Each number is 128 + 24 x the weight over its row's rms, rounded and kept within 0 to 255. Layers, rows and columns count from 0. Numbers have three digits each. The size before them is the row's rms in percent of the matrix's.

# down: layer 17 MLP down (transposed), 1280x320, rms 0.148, rows 456-605, columns 40-79
# up: layer 17 MLP up, 1280x320, rms 0.177, rows 457-606, columns 40-79
down456 105:128142090090120116163136112149131102148177111138114132152094138150091113136121152121123137114115029158130118125133129122
up457 093:116141138148088097133126169113141132165111145108160130148134119155140162117150148071182115149128174147158122119157135154
down457 090:134129130092106116118132109150091158114132162165057096085135139140113119159135100133105148116117120104137117166116104122
up458 104:122118133179153150104099114116114128092156142147166182130141148157109134096160124150118119156106144130096105147173152144
down458 106:135144144106081071123105119151122212140169157139176117170110097132107160114124135155137122116138124153096102139128162136
up459 102:132143099173147105158143127092163119121148131140142160119158123143124119130145150069078133123116127173158154141127110157
down459 105:117125176114141161110103159160158147139089126123084121171136156160115163133110122124143137087128134125114139117129138167
up460 104:166132142149143152177071107111152161172156084111120090170127107105165110126138134104173130144103112139161144103097102117
down460 111:126129125115138100103136140105122105116153180141116088111131137116110134125164115131142130128149139148137113141129135098
up461 092:111125117049123134135110177128137094099109130151114088168124105115125163103118109135163129144117116097125137105125165096
down461 097:133158132116109128123155118128134122103111147143145134124145151103165116075126133120122156112115132157176116088147132117
up462 098:139142119144107146142139097134100099178131118148091112161142135148114107119082140140106111136138149166079144120129099169
down462 095:119098138117113145099108150106128115130129162128132146158087136158110129142141090110107139149125075118132154174134106160
up463 101:149105136131121141132094146160158125143154151111149125123081069141088117162150134068111140146101127127088127100165089111
down463 104:150143156130098141106154120131147117103117154148131081115147125116104095173112127157097072140128111147090108153111105130
up464 095:127173171182087167130129152110112134089155088144120105154134154099138124104114129152153097118115119141138095093147127151
down464 093:083132110117102116139111153109125085139130127155159165134097111140123156124129146084132166104108000127131100140108112122
up465 095:165179119081133158117142096109111123126147127136129131108121112138118082101099164127109127139093148109137102118094096128
down465 094:118179114162093097122138162136144144118114116081150136134120150163160127138138130127127102133142140137131127081142110130
up466 089:102146126095139142139127129118146096129114077156107138092153122138140081118063122152167096132122141120130129105143100171
down466 089:153119137129129099119118122137102104096152107195148103137151184132134134104135118144153109130087125103137159132151149116
up467 098:122159133151106106065146178119108124106117117087136164151098148092126105143127114123124122084176120089143188168142088130
down467 104:088121110114109110106143132114109118152144096132108139130136137147093136127089145171155100145135118095110112094160125136
up468 099:151157138122153122098167122110102102099137089122113132114122128139117134133137103128159158097138093128144121157135142141
down468 094:167135124119153081120129160144139096150124095169104145125152139125150129128166163120116136116144050145109119135104121157
up469 098:143098103157098142132108135122090138112111145141149156138131154120134091115146092157138116174166138132105106119126099150
down469 095:154114141125144097076153127152197150154132115116169104134121106133099148106130176134075099084123118126153141195158117119
up470 101:162115134141145143105105135114159133117101137117098160157113146100100116128139134164139136116113173123138105130085123117
down470 098:109126110127154134160138138130115096166099157096162151140149179131123113136119162129138075121118113117081100186103125170
up471 096:131160106184114112176105157138103124093153117112130125158127110115097128157122172086145127146133092121135130155107103105
down471 097:144105145101078139100124076102142133146136115129115121101087126120141116127122102107072113127116122086164137116116177178
up472 102:092135137148110102125122109100136094100171121104151122161173128130108132098178125143103114140105162108125154135138093120
down472 100:099138136149100113124134143164103118091150108152130126107154099116153175122133133162143065164097097144115127148119147098
up473 098:125167104113090155104093113089173113139106121163150151120116109131154120143128129103117125091101139133113131111115166115
down473 099:125110085162061115118128104126122115114147138156096126086118109146102153146090111115130112118142110091126138122122097159
up474 098:127108133144167133124130116157111095154157115143123112080082132155158139173109105144087110151123110127155134150100118111
down474 091:105129111128104091168153149150131147135120084139151128162107156150128089113157139145128154145179022117123161069164121096
up475 100:113120128128141133088125148170138123099157104141132140162128121123118134082117087135134130148132089108138109130151153090
down475 098:136112083105150147173086160046136142125136085110117137123118154115138107157109113101126158123091030180122158120121129123
up476 106:143126087130128155135126084130167123121140128126139150156114164114153108167095144146107119142189123111128113125073132178
down476 102:139137173128133112108128113128150114145121125121129138099098096138130168127136141127145164146142138129153119170129100133
up477 094:107120132143138169104089166119123114148128063146159172147111180119158152110145090151129138101143112157127135136121107098
down477 092:151101122109113146113181113161153119121150110144098156103136139111145101137144127115089115113106159127111130141115088140
up478 105:155159184129103145084140140111131116131114156172109116122117097133133120058099141133129091122112137089167146138141146178
down478 108:164153133147094133109099145096106110153111125164142091164101124167124108161085116162120132145122171076147147113126122189
up479 096:134130124103134124118131167125137096150136121110075142179122156091172133169110116119115159111131114163136121164128139075
down479 097:146116146100124137112160085161156132119135101108159148144126152159123166127158124116133167140122050146131128132134142113
up480 102:091133138181133148087137156111148114155140103120102109121140119150144117122086109081135115148163149104169167149061149184
down480 106:171137067113164123151152146082114100152083082113092159108132121124149125133120085131127136091098170149114095088092120084
up481 103:127096110160122156165106110127164118147097133140170106111132083119124148144124144121115172110135142113137102140169165145
down481 105:100142135105111106127105133073168134122135131123123129106100109108148163110136110141124143140097146138110083086117102148
up482 102:136082129110094115102105152152154118115138124127142098116125116117149157092201143154115138126109119137144163173148128107
down482 098:175158139103174117164164163140112186158096121157070108126129169121135138131133154186151124111137068130107125131095180192
up483 098:119117108131122125140140139124144097137091130095123110142087120087125116161092146107107166126086074181125152148154126101
down483 097:139119164142125115129075114135141093067114139152107142126136079110151138113171136097089129135106053119138107116109140145
up484 134:128107129097133105114125169142155108125135131115124092115135144136103135165099145105134127123087121161158162081152114147
down484 121:134107080121107121085098151165143123121123106117110102129099147146136144130094150099135094100101094138144165111182113138
up485 100:133145139140162088119139115118118118109154101130144098171106113119077183134148108165179153163106129102146135141154143118
down485 104:109134149118150172057094111129131131144132101129156125133105172130165121142092142134149163131084112144128129100105131136
up486 105:157116161153121124070083149147147144125146163169090094133120124127115123121128169105172136146125135179138140082131120153
down486 106:140109108178136126080103110145109093112123110143112172091117155144103110100098094104130152138119076125124097139088173139
up487 100:092136134117115146139150116103063177131101114178094103097131127137094107163133093118094156176126172134114147123161116122
down487 104:125113112092115148118149118139147102149124076126163114127135130163106140131148146147113149130129140085129160135126099125
up488 093:117124121171107128112111152162102130131070099131140149095145132097113096138081105146145143137086107100157111142129139103
down488 083:130112128167126134069119129103128129121144163134129106099115131131134208174103138136104099103152055145127142099122126090
up489 097:108122140120133147087106139126105129132106123144061142115129098082144147093116134116117095125135101116145138169179146116
down489 089:086145144131095127148112126142165132132162161137143127091157108159150134140139130113129105106124095184151191148123102117
up490 104:093157159105126097118174155091112151133127131148130128130118084105100112166112113104122135118107086126139164131130124116
down490 097:186128112126146103122096147171110089119125110116147134112149128153127115131135112134123095134146085120124136121145122108
up491 093:081111153094141127117098149129127146054143093102143128141109138105094132142109137119123120105105113140101123106089148133
down491 092:137118136136128129094111112133173153154129134152152152150106166132099124091080164104179167118146079161132121101102099120
up492 098:131115134167125110105143073080108135142155140147148106146113149144136164135144152166108129152116121130149111134124152090
down492 098:121134127119144129127085173132119095159150127115132117152140117134159140107142132115121113141151116115141118090120139144
up493 100:119120137144126133108205117105141129138103114129126085124118141145110120137125146121112105150148139163133130176101150097
down493 096:151187064118150094151168098102181162170131122161172162067121134086147123094113143173133164121148094148149132151170160116
up494 097:174142144125131147153126147099122135154142116143161099112121123127194091093108149148139132114103102145154128149114167102
down494 092:112171095136152130122090146117115139174132165160153146151135121125156176153156146134084152124130066164109127155122129127
up495 104:132112180121090132087142052116159161155139085150111148096202128172138136087065134105117153138096163139123097149125149172
down495 107:104118115116102068115113138146135108121075153150163125126099108152162081102135102146120136111122113142153091109140123141
up496 103:130142093136179110127118128084110128145176151132095118133119168145127157083099163117121114157146121148123111102062115093
down496 107:131095132093149132113108140115122110113092106132165149158114136077097145165105187104150106118111162158171104106139101076
up497 095:102111123139147139112107125095163160135194129163186151148122096120150144129173091144125135132180119113135150069132117129
down497 092:111153136113123112160089151135120084147128123136151084125161112136063112114102153112078160123113106142099119170130103099
up498 103:140158129125080126072147104099066198165109112088111196109106146089136121115156118174127142120143138149150138115101104126
down498 105:104142113099137121164162161132090121141107125116101131187144121116144134160126144132121142129143118104124139115184163160
up499 099:185141161122165125133105163117119127102073132096095098159127105122102125127103115126115168112156146141086142106122140149
down499 095:161108128124070142114132166125113117141103107141116131103114174127132142129107161112109102108128161162128152116171115112
up500 099:120088137118138120115123116159151135130133144106155175142085108152122152114098128134140138152156156139110133109159130110
down500 096:102134145181110109115125097110122127132146106137144147118115122103114120104122106143101144138072130125140214151172151096
up501 104:168104163145101137118151158123104159152103125136155138152113126123126085097112095140107137134098130151089141115143146132
down501 106:123145125105138135159119107128096111058130106144128099132122090151137152150138123166130124147131126146191097098087112100
up502 103:137116116129156104108124107126172162095163167139049122116139129134146126172128127112194110136141140135114110169127052115
down502 106:071147138139111116111098115143164119100133125095127153119131152178101156154117156123149167095103103108104137119123115140
up503 102:147112134096165125116163157136140147132142090164126152135059125135098114154122143117172141140098118163158135097108120124
down503 105:136140137122117126136118121132144137103111105198131145111108143078146121155124083153125159137161112155103118149175106149
up504 104:132186135160139118151096186126106129070117122086147166103080138134095124155154089159144101170103139146129130102118156148
down504 100:147103159181129155146129144106134151147176103142091134105148149115138103133147100122089140097126121106121152125113156132
up505 094:125090113116119160118130178127152160117153120131113142119124154140161147181102154079095131140088089142139153140175142166
down505 096:089142156096134134148156139117157099189139106093128108158128123172147108085131132182145120141120117113149113096132177183
up506 103:119114133109126132134078124153137151149143115095146155111125176135118118123143123104093112105109148141093136148104169138
down506 104:116155115138151136173129112151165117126104113172134096125125136168135143148083184153156154117118107143149158094128121135
up507 097:089147146129128146125121164104106133138116132170142127114096120117148109148123168150103157144133075156090130141126110093
down507 094:141122127135135131122131160103193091127111106116083134124125094140134114107096071130166147132105054113174145128115107111
up508 104:126062115145106100145099167122149123105120141119097172090132073138116118147121116138123117115130103167132134139090165102
down508 117:109129095120126101158159100121129152164126139143098103158123146132146129118171165128111133131091109108160122110116112118
up509 102:131130168145121146139124124111134184152177136102114108114156141182118126090121095097152105107156108147123112111187119142
down509 097:089110147121074132098138108106151136125140128128137136105145111134114148134124118119117120139133152117112136151109125094
up510 099:150130141132148154117110107117126169165088132166073121101095144157129144123095133164131132125103165110073140101107138108
down510 095:122160109160112108150105127130108173150066112131147170122130103124128108106130087091160106194134153096151144152105114125
up511 101:147118144138137112156142105137107149139100068133120094192101162119123131094139125105070098134130158154122097151156085095
down511 101:059128143121134130093128144119072122129151087117144186149098129119110099106110193112097119123122181107141100132150146132
up512 096:151150116139119100143107150127124123118137099108114161101125108131169137125084152150163118118163136095130110099080156142
down512 095:113121107139134099119117098081134168107125111100132171118140144110105106161166170123141174097114126112117139182137110131
up513 103:134100135128131155122092122129133137080130153139151143135119100124114143134130144132126139149148126136125164137101131140
down513 105:088134171104151123129135138127103103159150105143141109162137141115102143121110118098144150153132180097118124163117159126
up514 107:140139153124130123163141160140146124115119117131114187162139163094161093138128107123127147105131135113104143135157159145
down514 107:121176109140155111118156127177121125121123147107129166147117123163146163144093090161142123098124071142122159160172151204
up515 106:114120103145119095099084134144102151097136108145112123137098133115127135162141129098128133106146125130126069128101132126
down515 108:136133125118141066124136106176121113171123149135126124159156151150092178141160121154084140142110123161156104143117124108
up516 095:152146131131106134125102146143109118146116129119123142197145078096134164143116107072119137148132121133130116111095105160
down516 095:117140137153096144127155119120096162094146109128081120129167156130131087149229136159112121122112083085172119158109144129
up517 098:107128159183175153135141142147113122105145148098077141095138098117124125115113110093113181175094139118107090109151117112
down517 097:154157113120140119142156092109084140162071170158104142143131154151149122126116142121107112183152113100154104139137124115
up518 095:193136176146092146111113127126116148148113109092126109123149125140142119097144138127095147128098074149114165170150086096
down518 095:136172100114120148057083125137122076169143151156109137158165090140112120133133162138126129151137088111165094129132144145
up519 102:133072118180171112168123119094132161118125122125159143164137125148147073137105100135091155192123149094110173121112078090
down519 104:122097128159124143127126126112112110174160139100136100095152122143116142137142084126130125124191174115151135188129134112
up520 100:113162150139145132137090149120111113079174106136143152105138130099101130114170087162126114153130167106139160136093124123
down520 102:090140189109135117090152138145085133115130141124125096136119140104110131133107119081110128132127124147185081144146116077
up521 098:095125126122105094107148161145133079136159134137177120126137112127091153129083102148186102126130109115154129156154143144
down521 100:116124113075115158120151139120115152132155151094150117179116136143114126123181083139148100107090118144160178104119118113
up522 111:139114130154128150135083119129131084118147150180146114151074132105120146134121116133080143081170173106160117097082172104
down522 100:182105106093139128119131148148138139131144111072150159109114112141123095096098122111099124161139242174115168119179144122
up523 095:156135157112139134107141142120099116122111102116139178126119122123155165123120156114152091113120154157128125161154109106
down523 094:159109127140120158122146121122134194123132108149117115113076128118109129168144111145093181161088096133136121128100133135
up524 104:156144134110088127114135142109121148089133130140091115116115094100114125119136133118090143098074122166123128100101162126
down524 102:144159097124127147177092110127110119151111144116119118126184142143143094176098174124113143102098093156100102113126112123
up525 097:112129139135140133087140171128056119133116117138095108155144142149146172106116111150092131141137120151167124129112155127
down525 094:166105126147085157162127151078141171151128124149126166086143100162108098112116143110096135130082096163155115157136119084
up526 102:095125127151140157129122134117146104119087171170155130110114108170110134119164125178123140166134151110138099151102163141
down526 100:162128118141110125126090132160099174093164121137118160124124135129151133119144135113108130133136127133164102132137095116
up527 098:134124184186079118158144152110138102142133113163118132093126089110113133143124099138118133138140133101112134087089126167
down527 100:123123155119117115120126117116158097116151112140146146086117134155137124124121139127137141101120069092089158109127092128
up528 095:139157110127074156127139151078094097108093115082159117135127140138107116097144137128141157144100128140134178139130085113
down528 095:190104127148063104115134136173119142084154168157151105142105118133116146137144099132116095160087120149173137127137123170
up529 104:157096142150161110107155116089147111144143135139162081106109122093163102100102128124124128148118128143127154095123175141
down529 104:137127160182115120139137161114100145094128176139125115117127114092116135105137089167126095137113112088108124132131124114
up530 100:108153132122144181090117098118118118158120138145152126107123130153139081114101163138139118127163189136147144131112151125
down530 099:095081133144097097143080137122140153057146138103110123159138135133129159068125161141132129112140200118105131143115158149
up531 094:160148150144126158124148136122134115158154116150139147171149094125131141183081131078126147157156126122089107106111139113
down531 099:119114159141112123123123149092116116118128111123110099087087109141135127111183104150109139137140150134094099145146151090
up532 089:146118150122118203142166142142135120112141145076169137140134083150110081134085110072159100121165107105164135125121132118
down532 095:066143097137135108079115106121126151110118082162115139114095119162157158177161150147123147124129127140136093130098101117
up533 097:108165154136114142168136102120089136160167124095130097132091129100136164157125164159159140107138130118114161116107132157
down533 095:126120120122117136128124135156170109085110116097157134138119099183110133089135167134114139131142070147146125171130125117
up534 106:098094088119137137145038134147140124127151124145177116100144135125157106102109131160150105128132139115104152124130096142
down534 105:104154119152154106138099092161118122163139149117105129145172148172166100144130144095151111073119083151106123143126118126
up535 100:113138120096116082115157141157076132120103182091112152086159137134136130137149073142166138109117105144114159093109150098
down535 101:148109130102152156146145107082123114136130163199101093101169175148151125120098155140170142161138114111102131129094120071
up536 103:171100122127155114164135142168132135144122108152091128126080121136106149142086168130127157147142129114174144168104107108
down536 103:147203120136137161190119138138113109122157168130117152082126151178134147111161135120150112122089140117120115065133132157
up537 096:157084128127129146145114141135111136122148099123130125160168149133153170093126114104139168099089110105090085138170133150
down537 094:135132136100149122117143128101154127100170107147139129117104115135116111104158148126070106134118030152164100078106134157
up538 111:098150112122121159115097131137148128161170149124127116126127108103133105131124112126115112134166093122100126149114123144
down538 108:146134129069136132129118122107108129115145110092137166153158121103080134152151123130119122117111248145124144118146135140
up539 102:155134129121123120163058128089130153145154115129169146127146124078114099087098154109164128149132146140103128161132166152
down539 100:129110129120145197118132127157139124179109112150172142144151138116166118084144082116099162117121093150124136147094144142
up540 100:113136161153110133155103100148135102087123144100097142151132153098120108128147175135097142121099143119138139141153159110
down540 104:119141161117085122111145086112150134118147117153126134113114115166150082125081092122142149149100116140143123128132103142
up541 101:113130104108126102117134084131128110151101118130132171105147157097159171138122164123118129112124141097140110120135117124
down541 099:136164103162085121126146126106112132109119135153130126140137108107092099144121097100162113115169092106132118122152109132
up542 098:119180122116135116109178101091152120143114141140140098082091154139155130117167153161125131147123129211156145138137119176
down542 094:086146116126135138167120127131127106115082101108133123161125132085128176172134142122138119133154070136188137169124086072
up543 101:165125128084127155118138140093143106155167190135127105155124133098127123116116116123149130165128115177133128125145178131
down543 095:087095148145143103138092137136111102096127104138178135142106147104086120137116109121136113141193063140133124108116139134
up544 101:131118140153139115139092163124087131144125124172140162130122108147143142139118154159159121129121114166092146106159125116
down544 107:148104139091146126114131115101123131130146136104107139132108081126110126157161142154133135120100129128159104119119170087
up545 103:090090137140132141097114138111108124141151146136132131123132118111161116114155099094134109078175126140137153140097117116
down545 103:102129163160161118125107144116121117160145140136141127133121109155147115114166089115147089122143116087185117134134120195
up546 095:125146119159088106099159125093142115133191119139153145124102162151114191126129139114113123095168096132115116101089135117
down546 093:096123149153159162139152122148096104163122104158059105108097212163151065114140097062128183102143090130120102193162072127
up547 099:109135134090115118150087139113145169162096091126119135159094148090118152117138156111109125145130174178106132115121118146
down547 102:145123132145107141146125142158099130152088132136158112124152101109133127149087175160128151102184176143124109099124149134
up548 105:110125137123154099146130153109127112120155152119115138132107126111142141148146117114161093134159156152126131175161110141
down548 102:112146092135121106170132115133085150085109141139132172118165128119151166119141124130159133131151124099153161174140134123
up549 104:161134166124122136109120123122097126143044136136126113122155129128152137117141127129086171130138114093146122158136086114
down549 105:144139137095133160147115101139125122114110104097161109100162131152104120120136111126089133117084217147141112131181169127
up550 099:132123125079152091129128114133178164095131141138141108159115129156153085151189138172132117098121135163082152139135116110
down550 093:146106139098122170161133111146132116106109128165111061176121132154107118121120141106078136142134110150118131128122108144
up551 105:150110104140140113109112134142160135146093135154157141133111115120107132135096144103081105149103150174144090129118096136
down551 108:127133105162182112131129126130138112158139152167155123117107157148100133138102122105114075157177137143131128125111163114
up552 095:090080147105100111138103161095124158151088101132114100111081135149128117121098161135157139128159074131130092162164140105
down552 092:130181155128137085126160133147092172122160167129112113103163127123126107156127121119138163149095045124125136129110132122
up553 099:142109134137100174139065121107164097115152110139135118174143124134102131171145115126122100106154167101140161128093182135
down553 098:145154127093137171094114118096123125125138158165115109099109174118120108107159113190116140123151115116127114142102158143
up554 103:112177123128115138137147103124105117134106135135112142102144123132107176128133130112114129145148140128144170097116143165
down554 102:154132142137132147134112187146141124137148125106116124111118100053128124115156135155141176071100219146135160143119103149
up555 101:169110109128132110129192131133128133109148150147127124084172138120120103124171158082158138106120150113122141153060119116
down555 098:137107112098137109147152108115124119091097147080136099100180130143131131134129154154143108131140150169175112145112132087
up556 102:134113124149109152128128158119095116077134125118126109146151116136122142119131144098112070141141173117106128137099135128
down556 100:145159148124164143131133113169137134088138099152120104116140124132148167132147077137172152076141217115111144129159150121
up557 097:162119116113107112126153138136135196116119122136136149162113087127124114160066123100145116106138135089100105122130103092
down557 097:109130114091123098152118127153100079146140154150110115148141137148115125110145145114147109108139239137139122142172124157
up558 100:124122132125126132150116151093132119099133150139089100160175159127127135163139143144073163114113109096149129139092154123
down558 096:126150132120111109119129148172163131163156123158110142135118062130136136126104112133091084131156059171133104130095104178
up559 103:158128124110148104145130139156130118127113102148120091125136106140106077093148128123150158130120130143160098151105189121
down559 102:145101147116149161112132098080151118106142154149152110126101089157118129121152169151122139110126081092139160159128133072
up560 096:106147136151080115132150135113142115078139113155147088124155154095154107098112107144104147105115094112138108136083111113
down560 094:146138154124136148136150131107126148145148124167105133102136151098115139100142131118108161108093038154149104136133133061
up561 094:153123089133123110123129100137127123142162144134081081143109099129162162131101160079132144126192157157162101093145132128
down561 097:102116131146162147143109083098182119147147136174136150136121090127121163157115106127086117113142125127150144090124140138
up562 105:111171159133123157128118141117129121124117096110127124129140164091123132121158108087125121096112092106142111123082142136
down562 099:125163133134163147143158144130151133163129101104134121153086089131121137137165124125109093168106202164153137118092079117
up563 097:115162137160130109091134116141117138113109115166105150162163148157123141119163102148123131169120143088145116116086130142
down563 092:138096104147136127098144134124130139125103144121159110124111105129136116077132141104134149130131097100134084150114143095
up564 102:114129118148119093120086136145118186093123098094114130149114125149193120096120119139147114131092142118144106159107135137
down564 101:144127112142116126140144095140129107150175125137166133139128129105096134148147105121120168131119129082095209144130118090
up565 104:096119138220126120117170093134124147095091120097185129141128118132138148129125086095149089176120098138167120082085146132
down565 101:102128122119155141105151152124132143111072102144143154164149167146095108116152137104154138131076152170113127092115156110
up566 104:145146157095090136094115160154100152152126133150132168113115089163154168162102134133103133137115112142132100137170130093
down566 103:148134089136109102124141124120137093151096117161133126121099138135088097076158135139128111125121112129106124143136162089
up567 103:110135152133091148162115128129117160142107142121097161157133104143100112127128096131119120121125133122118157109089114121
down567 107:098096142139129133138144113124103094102102123148122087151116173144153106136153150136093177130157143124156119127136145141
up568 106:097148141073132139082129152129163109143119185119166143117095148100138125153171126116114180161110114125144111167115129144
down568 104:159110150079109149105091102156120143206143147120107109103147107123091121166095124162069145099133137097137141103162131147
up569 101:129109099118100143147123168138151143149126096091169103112155168147147129156150131154117120115131142090120104138114183141
down569 100:086134123102106135115166116102173135167110143100134160122139078144088115167149127121096179111114160124090143131151124139
up570 099:129126120135118129150098115104113147126147130081123147126138133123157149125122121114162097099131165085130089128156112025
down570 100:166137148124153160152138087149139135129102132114104157149126101132146163132127101128118124144092126095155115137176168156
up571 103:114111134119135157147133114130106098114093091108110084103148111149106106130205138124108151124162158175111117120151134145
down571 095:168132146116156090125122092068131134118113112117115098170065133114127159094142147131142134142133103128083149163104133089
up572 099:130143150129151129139124123123138106114122142130146126178134130172108140130132087175096074101124088147167142114140161142
down572 092:134118100121096154159126128103143068133141109130139094148151094105116104133121085160160141123084013162143141099165108136
up573 100:100155170099156140133102099170176104123136116107101115137145128154106107130127129096094172126113169124124105106094133098
down573 105:114142114144138143070122116135177099139132136105098152091108124128107088121156129154109115122130163116155137127094121169
up574 106:113115082113160149142125146119118131138106123112131108119127115140126094159119141135104124147114118131091174119129139174
down574 096:103154150156116125146130154119100117116145123135108149139107110128121151070111059130105130136121116118106097133149149089
up575 102:113156136113143135135133103158112153152152120114122153118114091135159078148136105098094142112144136128129088104131111148
down575 096:129107145151139095194134069137126098100168100157083109122114118141113141165120109150120098127131094141155131145092170118
up576 101:127110124133147130103168115106115114112145122127079166080092125160136142137097088149112109145172163138081119163149159091
down576 098:132098154135115162125127170146122135157087098125090095153104167146077065139106131168108136150126104130153159172157104163
up577 102:158167135125075112133134094122110140116152129116164090123162108165093111145117181099105145163150148120110123097109151132
down577 100:151131129135149152133133120150165152144137061083139104141108194189087138157140131178118107143112164105143115112132160107
up578 095:125140109110141104178129150110110148137146154125102144097115148158153119097157133130118146126158134128119112164139116148
down578 095:112137154157121182085142135124085136100125120132106139128174135081123150146174113133151148112161079127109115148126151079
up579 099:135138115157138138116137159103127083171140105147162139138185089118159133166123128166103110157085108106123146104136127117
down579 105:101124156147136135095136099121162112128114127133143180127145160141086130173146146126096231171114142096141114135156129124
up580 097:100112109134107103129157138125138096157121070163084118119146101144128117082136104095145171174151069142164113110134140140
down580 098:138146172093128126138159139147122115176144122130162120132096100117096110139123119119138151103166043139134162174141118190
up581 106:141125137122109137105125079101139132116137134097124108161116144127135138126136089130139076133152123114100167133110110125
down581 107:144173119130110142100130215116138110093126106118138134095136113134144081135117135143127095107188171100144147088124140122
up582 098:159114118127096148115095129136117120115084096132118141146081098084155124138130133123132172168138105101141147104097106139
down582 106:115166160123095150125148176163127113121168144126135163097130108151101120116106184093068149149150157150136109126135148152
up583 099:094090135174118109120099116134152124146143104092102121120106092081110152127130138134125165169150128137139111124105106135
down583 099:111090171146108117128117121153110161074119155132160146097120160086137128093102117111143110093127092147095102114124171166
up584 101:140097097146121140096129139128136110096091131147123143110130135130107170108153156110137160150135163146101153143114129114
down584 096:125111119163131134137128151136127161146120147092141119146115129137127120133108106157099100139141103141118141114130128117
up585 102:156121122119104174115134138129074080132144130087120135110113106128113106099173154124099132118146138108138108150123085124
down585 097:125122137141097145103109170127122155083075121121096143142104174134189128127173139144144100126126146132127085093118107163
up586 093:134123143116105096185158121136136098095155139171137159130129159125130146108098157154121167145133098150107147085190151135
down586 092:146147149161118126071108141153140134155151119159122109116091144164135125131139121114135123151128114101127116186112150161
up587 102:116128106139174092113126143125134129135121097129119110131131125113128137102089115121118121144167133140151096118149150103
down587 099:128103117104192124130150137158141111115142143137147143124147113084084160166104159100157132139081174120117166187147114151
up588 101:147128155113132092119146085145106139188117140137127112120175118130144123078115174175095141115108125126133107133139107175
down588 100:103169099122140133078197103125118121100100153095098107075100162111133138137105141103115158135155114118161147106139138121
up589 099:126151180125134149112145137118118120129162147103149118152113066189126123129096108132120146141117092107154144114133147110
down589 088:082109126121112164137120144144121131123142128117111123114149147084155125136151114109093161143121000110095153114142150162
up590 101:127076106088140119122125144126102105124114065144131141123154177168157125152131152120104166149135146175100172123130119092
down590 107:139158093158132112148151151120107102129135164121149176077138089076121178118174121106156117119122124142148119146119115120
up591 095:090158116111140106120114121163155146127119085140115138149154114122101140136146114094167139147116106142105134092121129162
down591 097:138119104137124143174125169135121111153137122132121086156175078153119128095088149108104138120131120113124110149141114136
up592 107:149108117164141115137130118117131136155144139170118153124062132138134099099156081122113129160135160103166151094141118150
down592 111:120127109055138156138105126089125126107158121118071148142064127112147140163133111105116117128108206117105146160120106094
up593 102:124121121086130135119128136138144137160093096102105095145146164141091172128132150109126134119142165147161164095131123146
down593 102:087097128115095157122215136123165152131115142142135119106129122141146116137132154104155143142125156141138094116107103113
up594 099:128152134135145148083096135109120130146150113129137143131087111127104164077130129071130099122159087138143149130191155129
down594 096:115130156088139090119122128151142110143134106134119148109159159140127109174130083110118117121123175122089128121121092140
up595 105:144157112124084152128123112148147135109152112138121127122148158161122121125143091113138109147154128115132161143128150144
down595 104:163098132085151148142098120152134108157104131097123112120161154160183133107121143145115131092095126138149112134127130129
up596 105:104138142130143111155095135124127120143096124116117126160105149129115103081118106081149070121098135170130129174114149136
down596 100:095179131144157128159146105139095094086114106103081146116132161117107083152131104105135151142110110167090134140152123107
up597 103:131085116129147152136120134119114131101136131090123101086158144125109150126118149160150135137133125109145089148109147125
down597 105:126066150114086155130163133092113120077117114132112100090119164155105103151155069145149125141152105146143138116130128102
up598 101:123120166137140110152096106135130125135135124140126137148148089151097090136103101127035102128070125058110128112156141130
down598 097:135132147161131127087143163142141095115136121125130098091130098105136149099120136127151116107117128119144116181093118120
up599 099:104153099147123188059127113141134154126116117150161131090130146106132113117125149131130111128138152158131139115123148163
down599 103:080101155119106093111115127153119137157139101104091127130054123149126151129177083130146112138128074095113149154146117108
up600 101:148141119168177088162110126114097122169112105162160084093109142093088131176115114086147140087105156165106127130118120116
down600 093:151130098144098111110112124110089179113148100159102129132108122132141112094150139107066091131138048131119105122164127133
up601 098:170106166124150131164141151129126110127142143132143147126122094127096130117161120117166138108140113148155104094101143142
down601 093:191072142153125126123090170134103112138144152122174136106158159103124092170137112169120103134109165156182146112097128152
up602 103:100113111120122108160088092122163131127160138107138081149059134109161138109188104094173166152134182170152106166112174082
down602 100:114092163119109091115124118136108096143125141097152195168134123167118084129130133150140130161142196118128128090107121147
up603 097:100139132121113125141120107123121118118121088104106114143085141135168097121143126136062150090122099150082130099134113134
down603 094:155102131123100091111139147138146134146120122138170115115124119123139151144142111104147073149193106099143174126111129136
up604 111:056090097096152121107117107111150162147141122132096150141146095121158155140141117157104099106103121170144195128085147108
down604 104:082152130144104118136141143101132122075106118172168145135130073139130153132116118130132130107127034127087133105135131145
up605 100:160104129119139140154088105146152159135140130172143096152156078176131157096122125141086123129120156132162178137103114159
down605 096:124124153138144176087107095114065142149087145110125125129094114155150121125160100147134103145171123078142153104091172101
up606 099:109100162094153145120100149092106166110072104158150144114151119150139110125109088119135154160122123132106107137127133168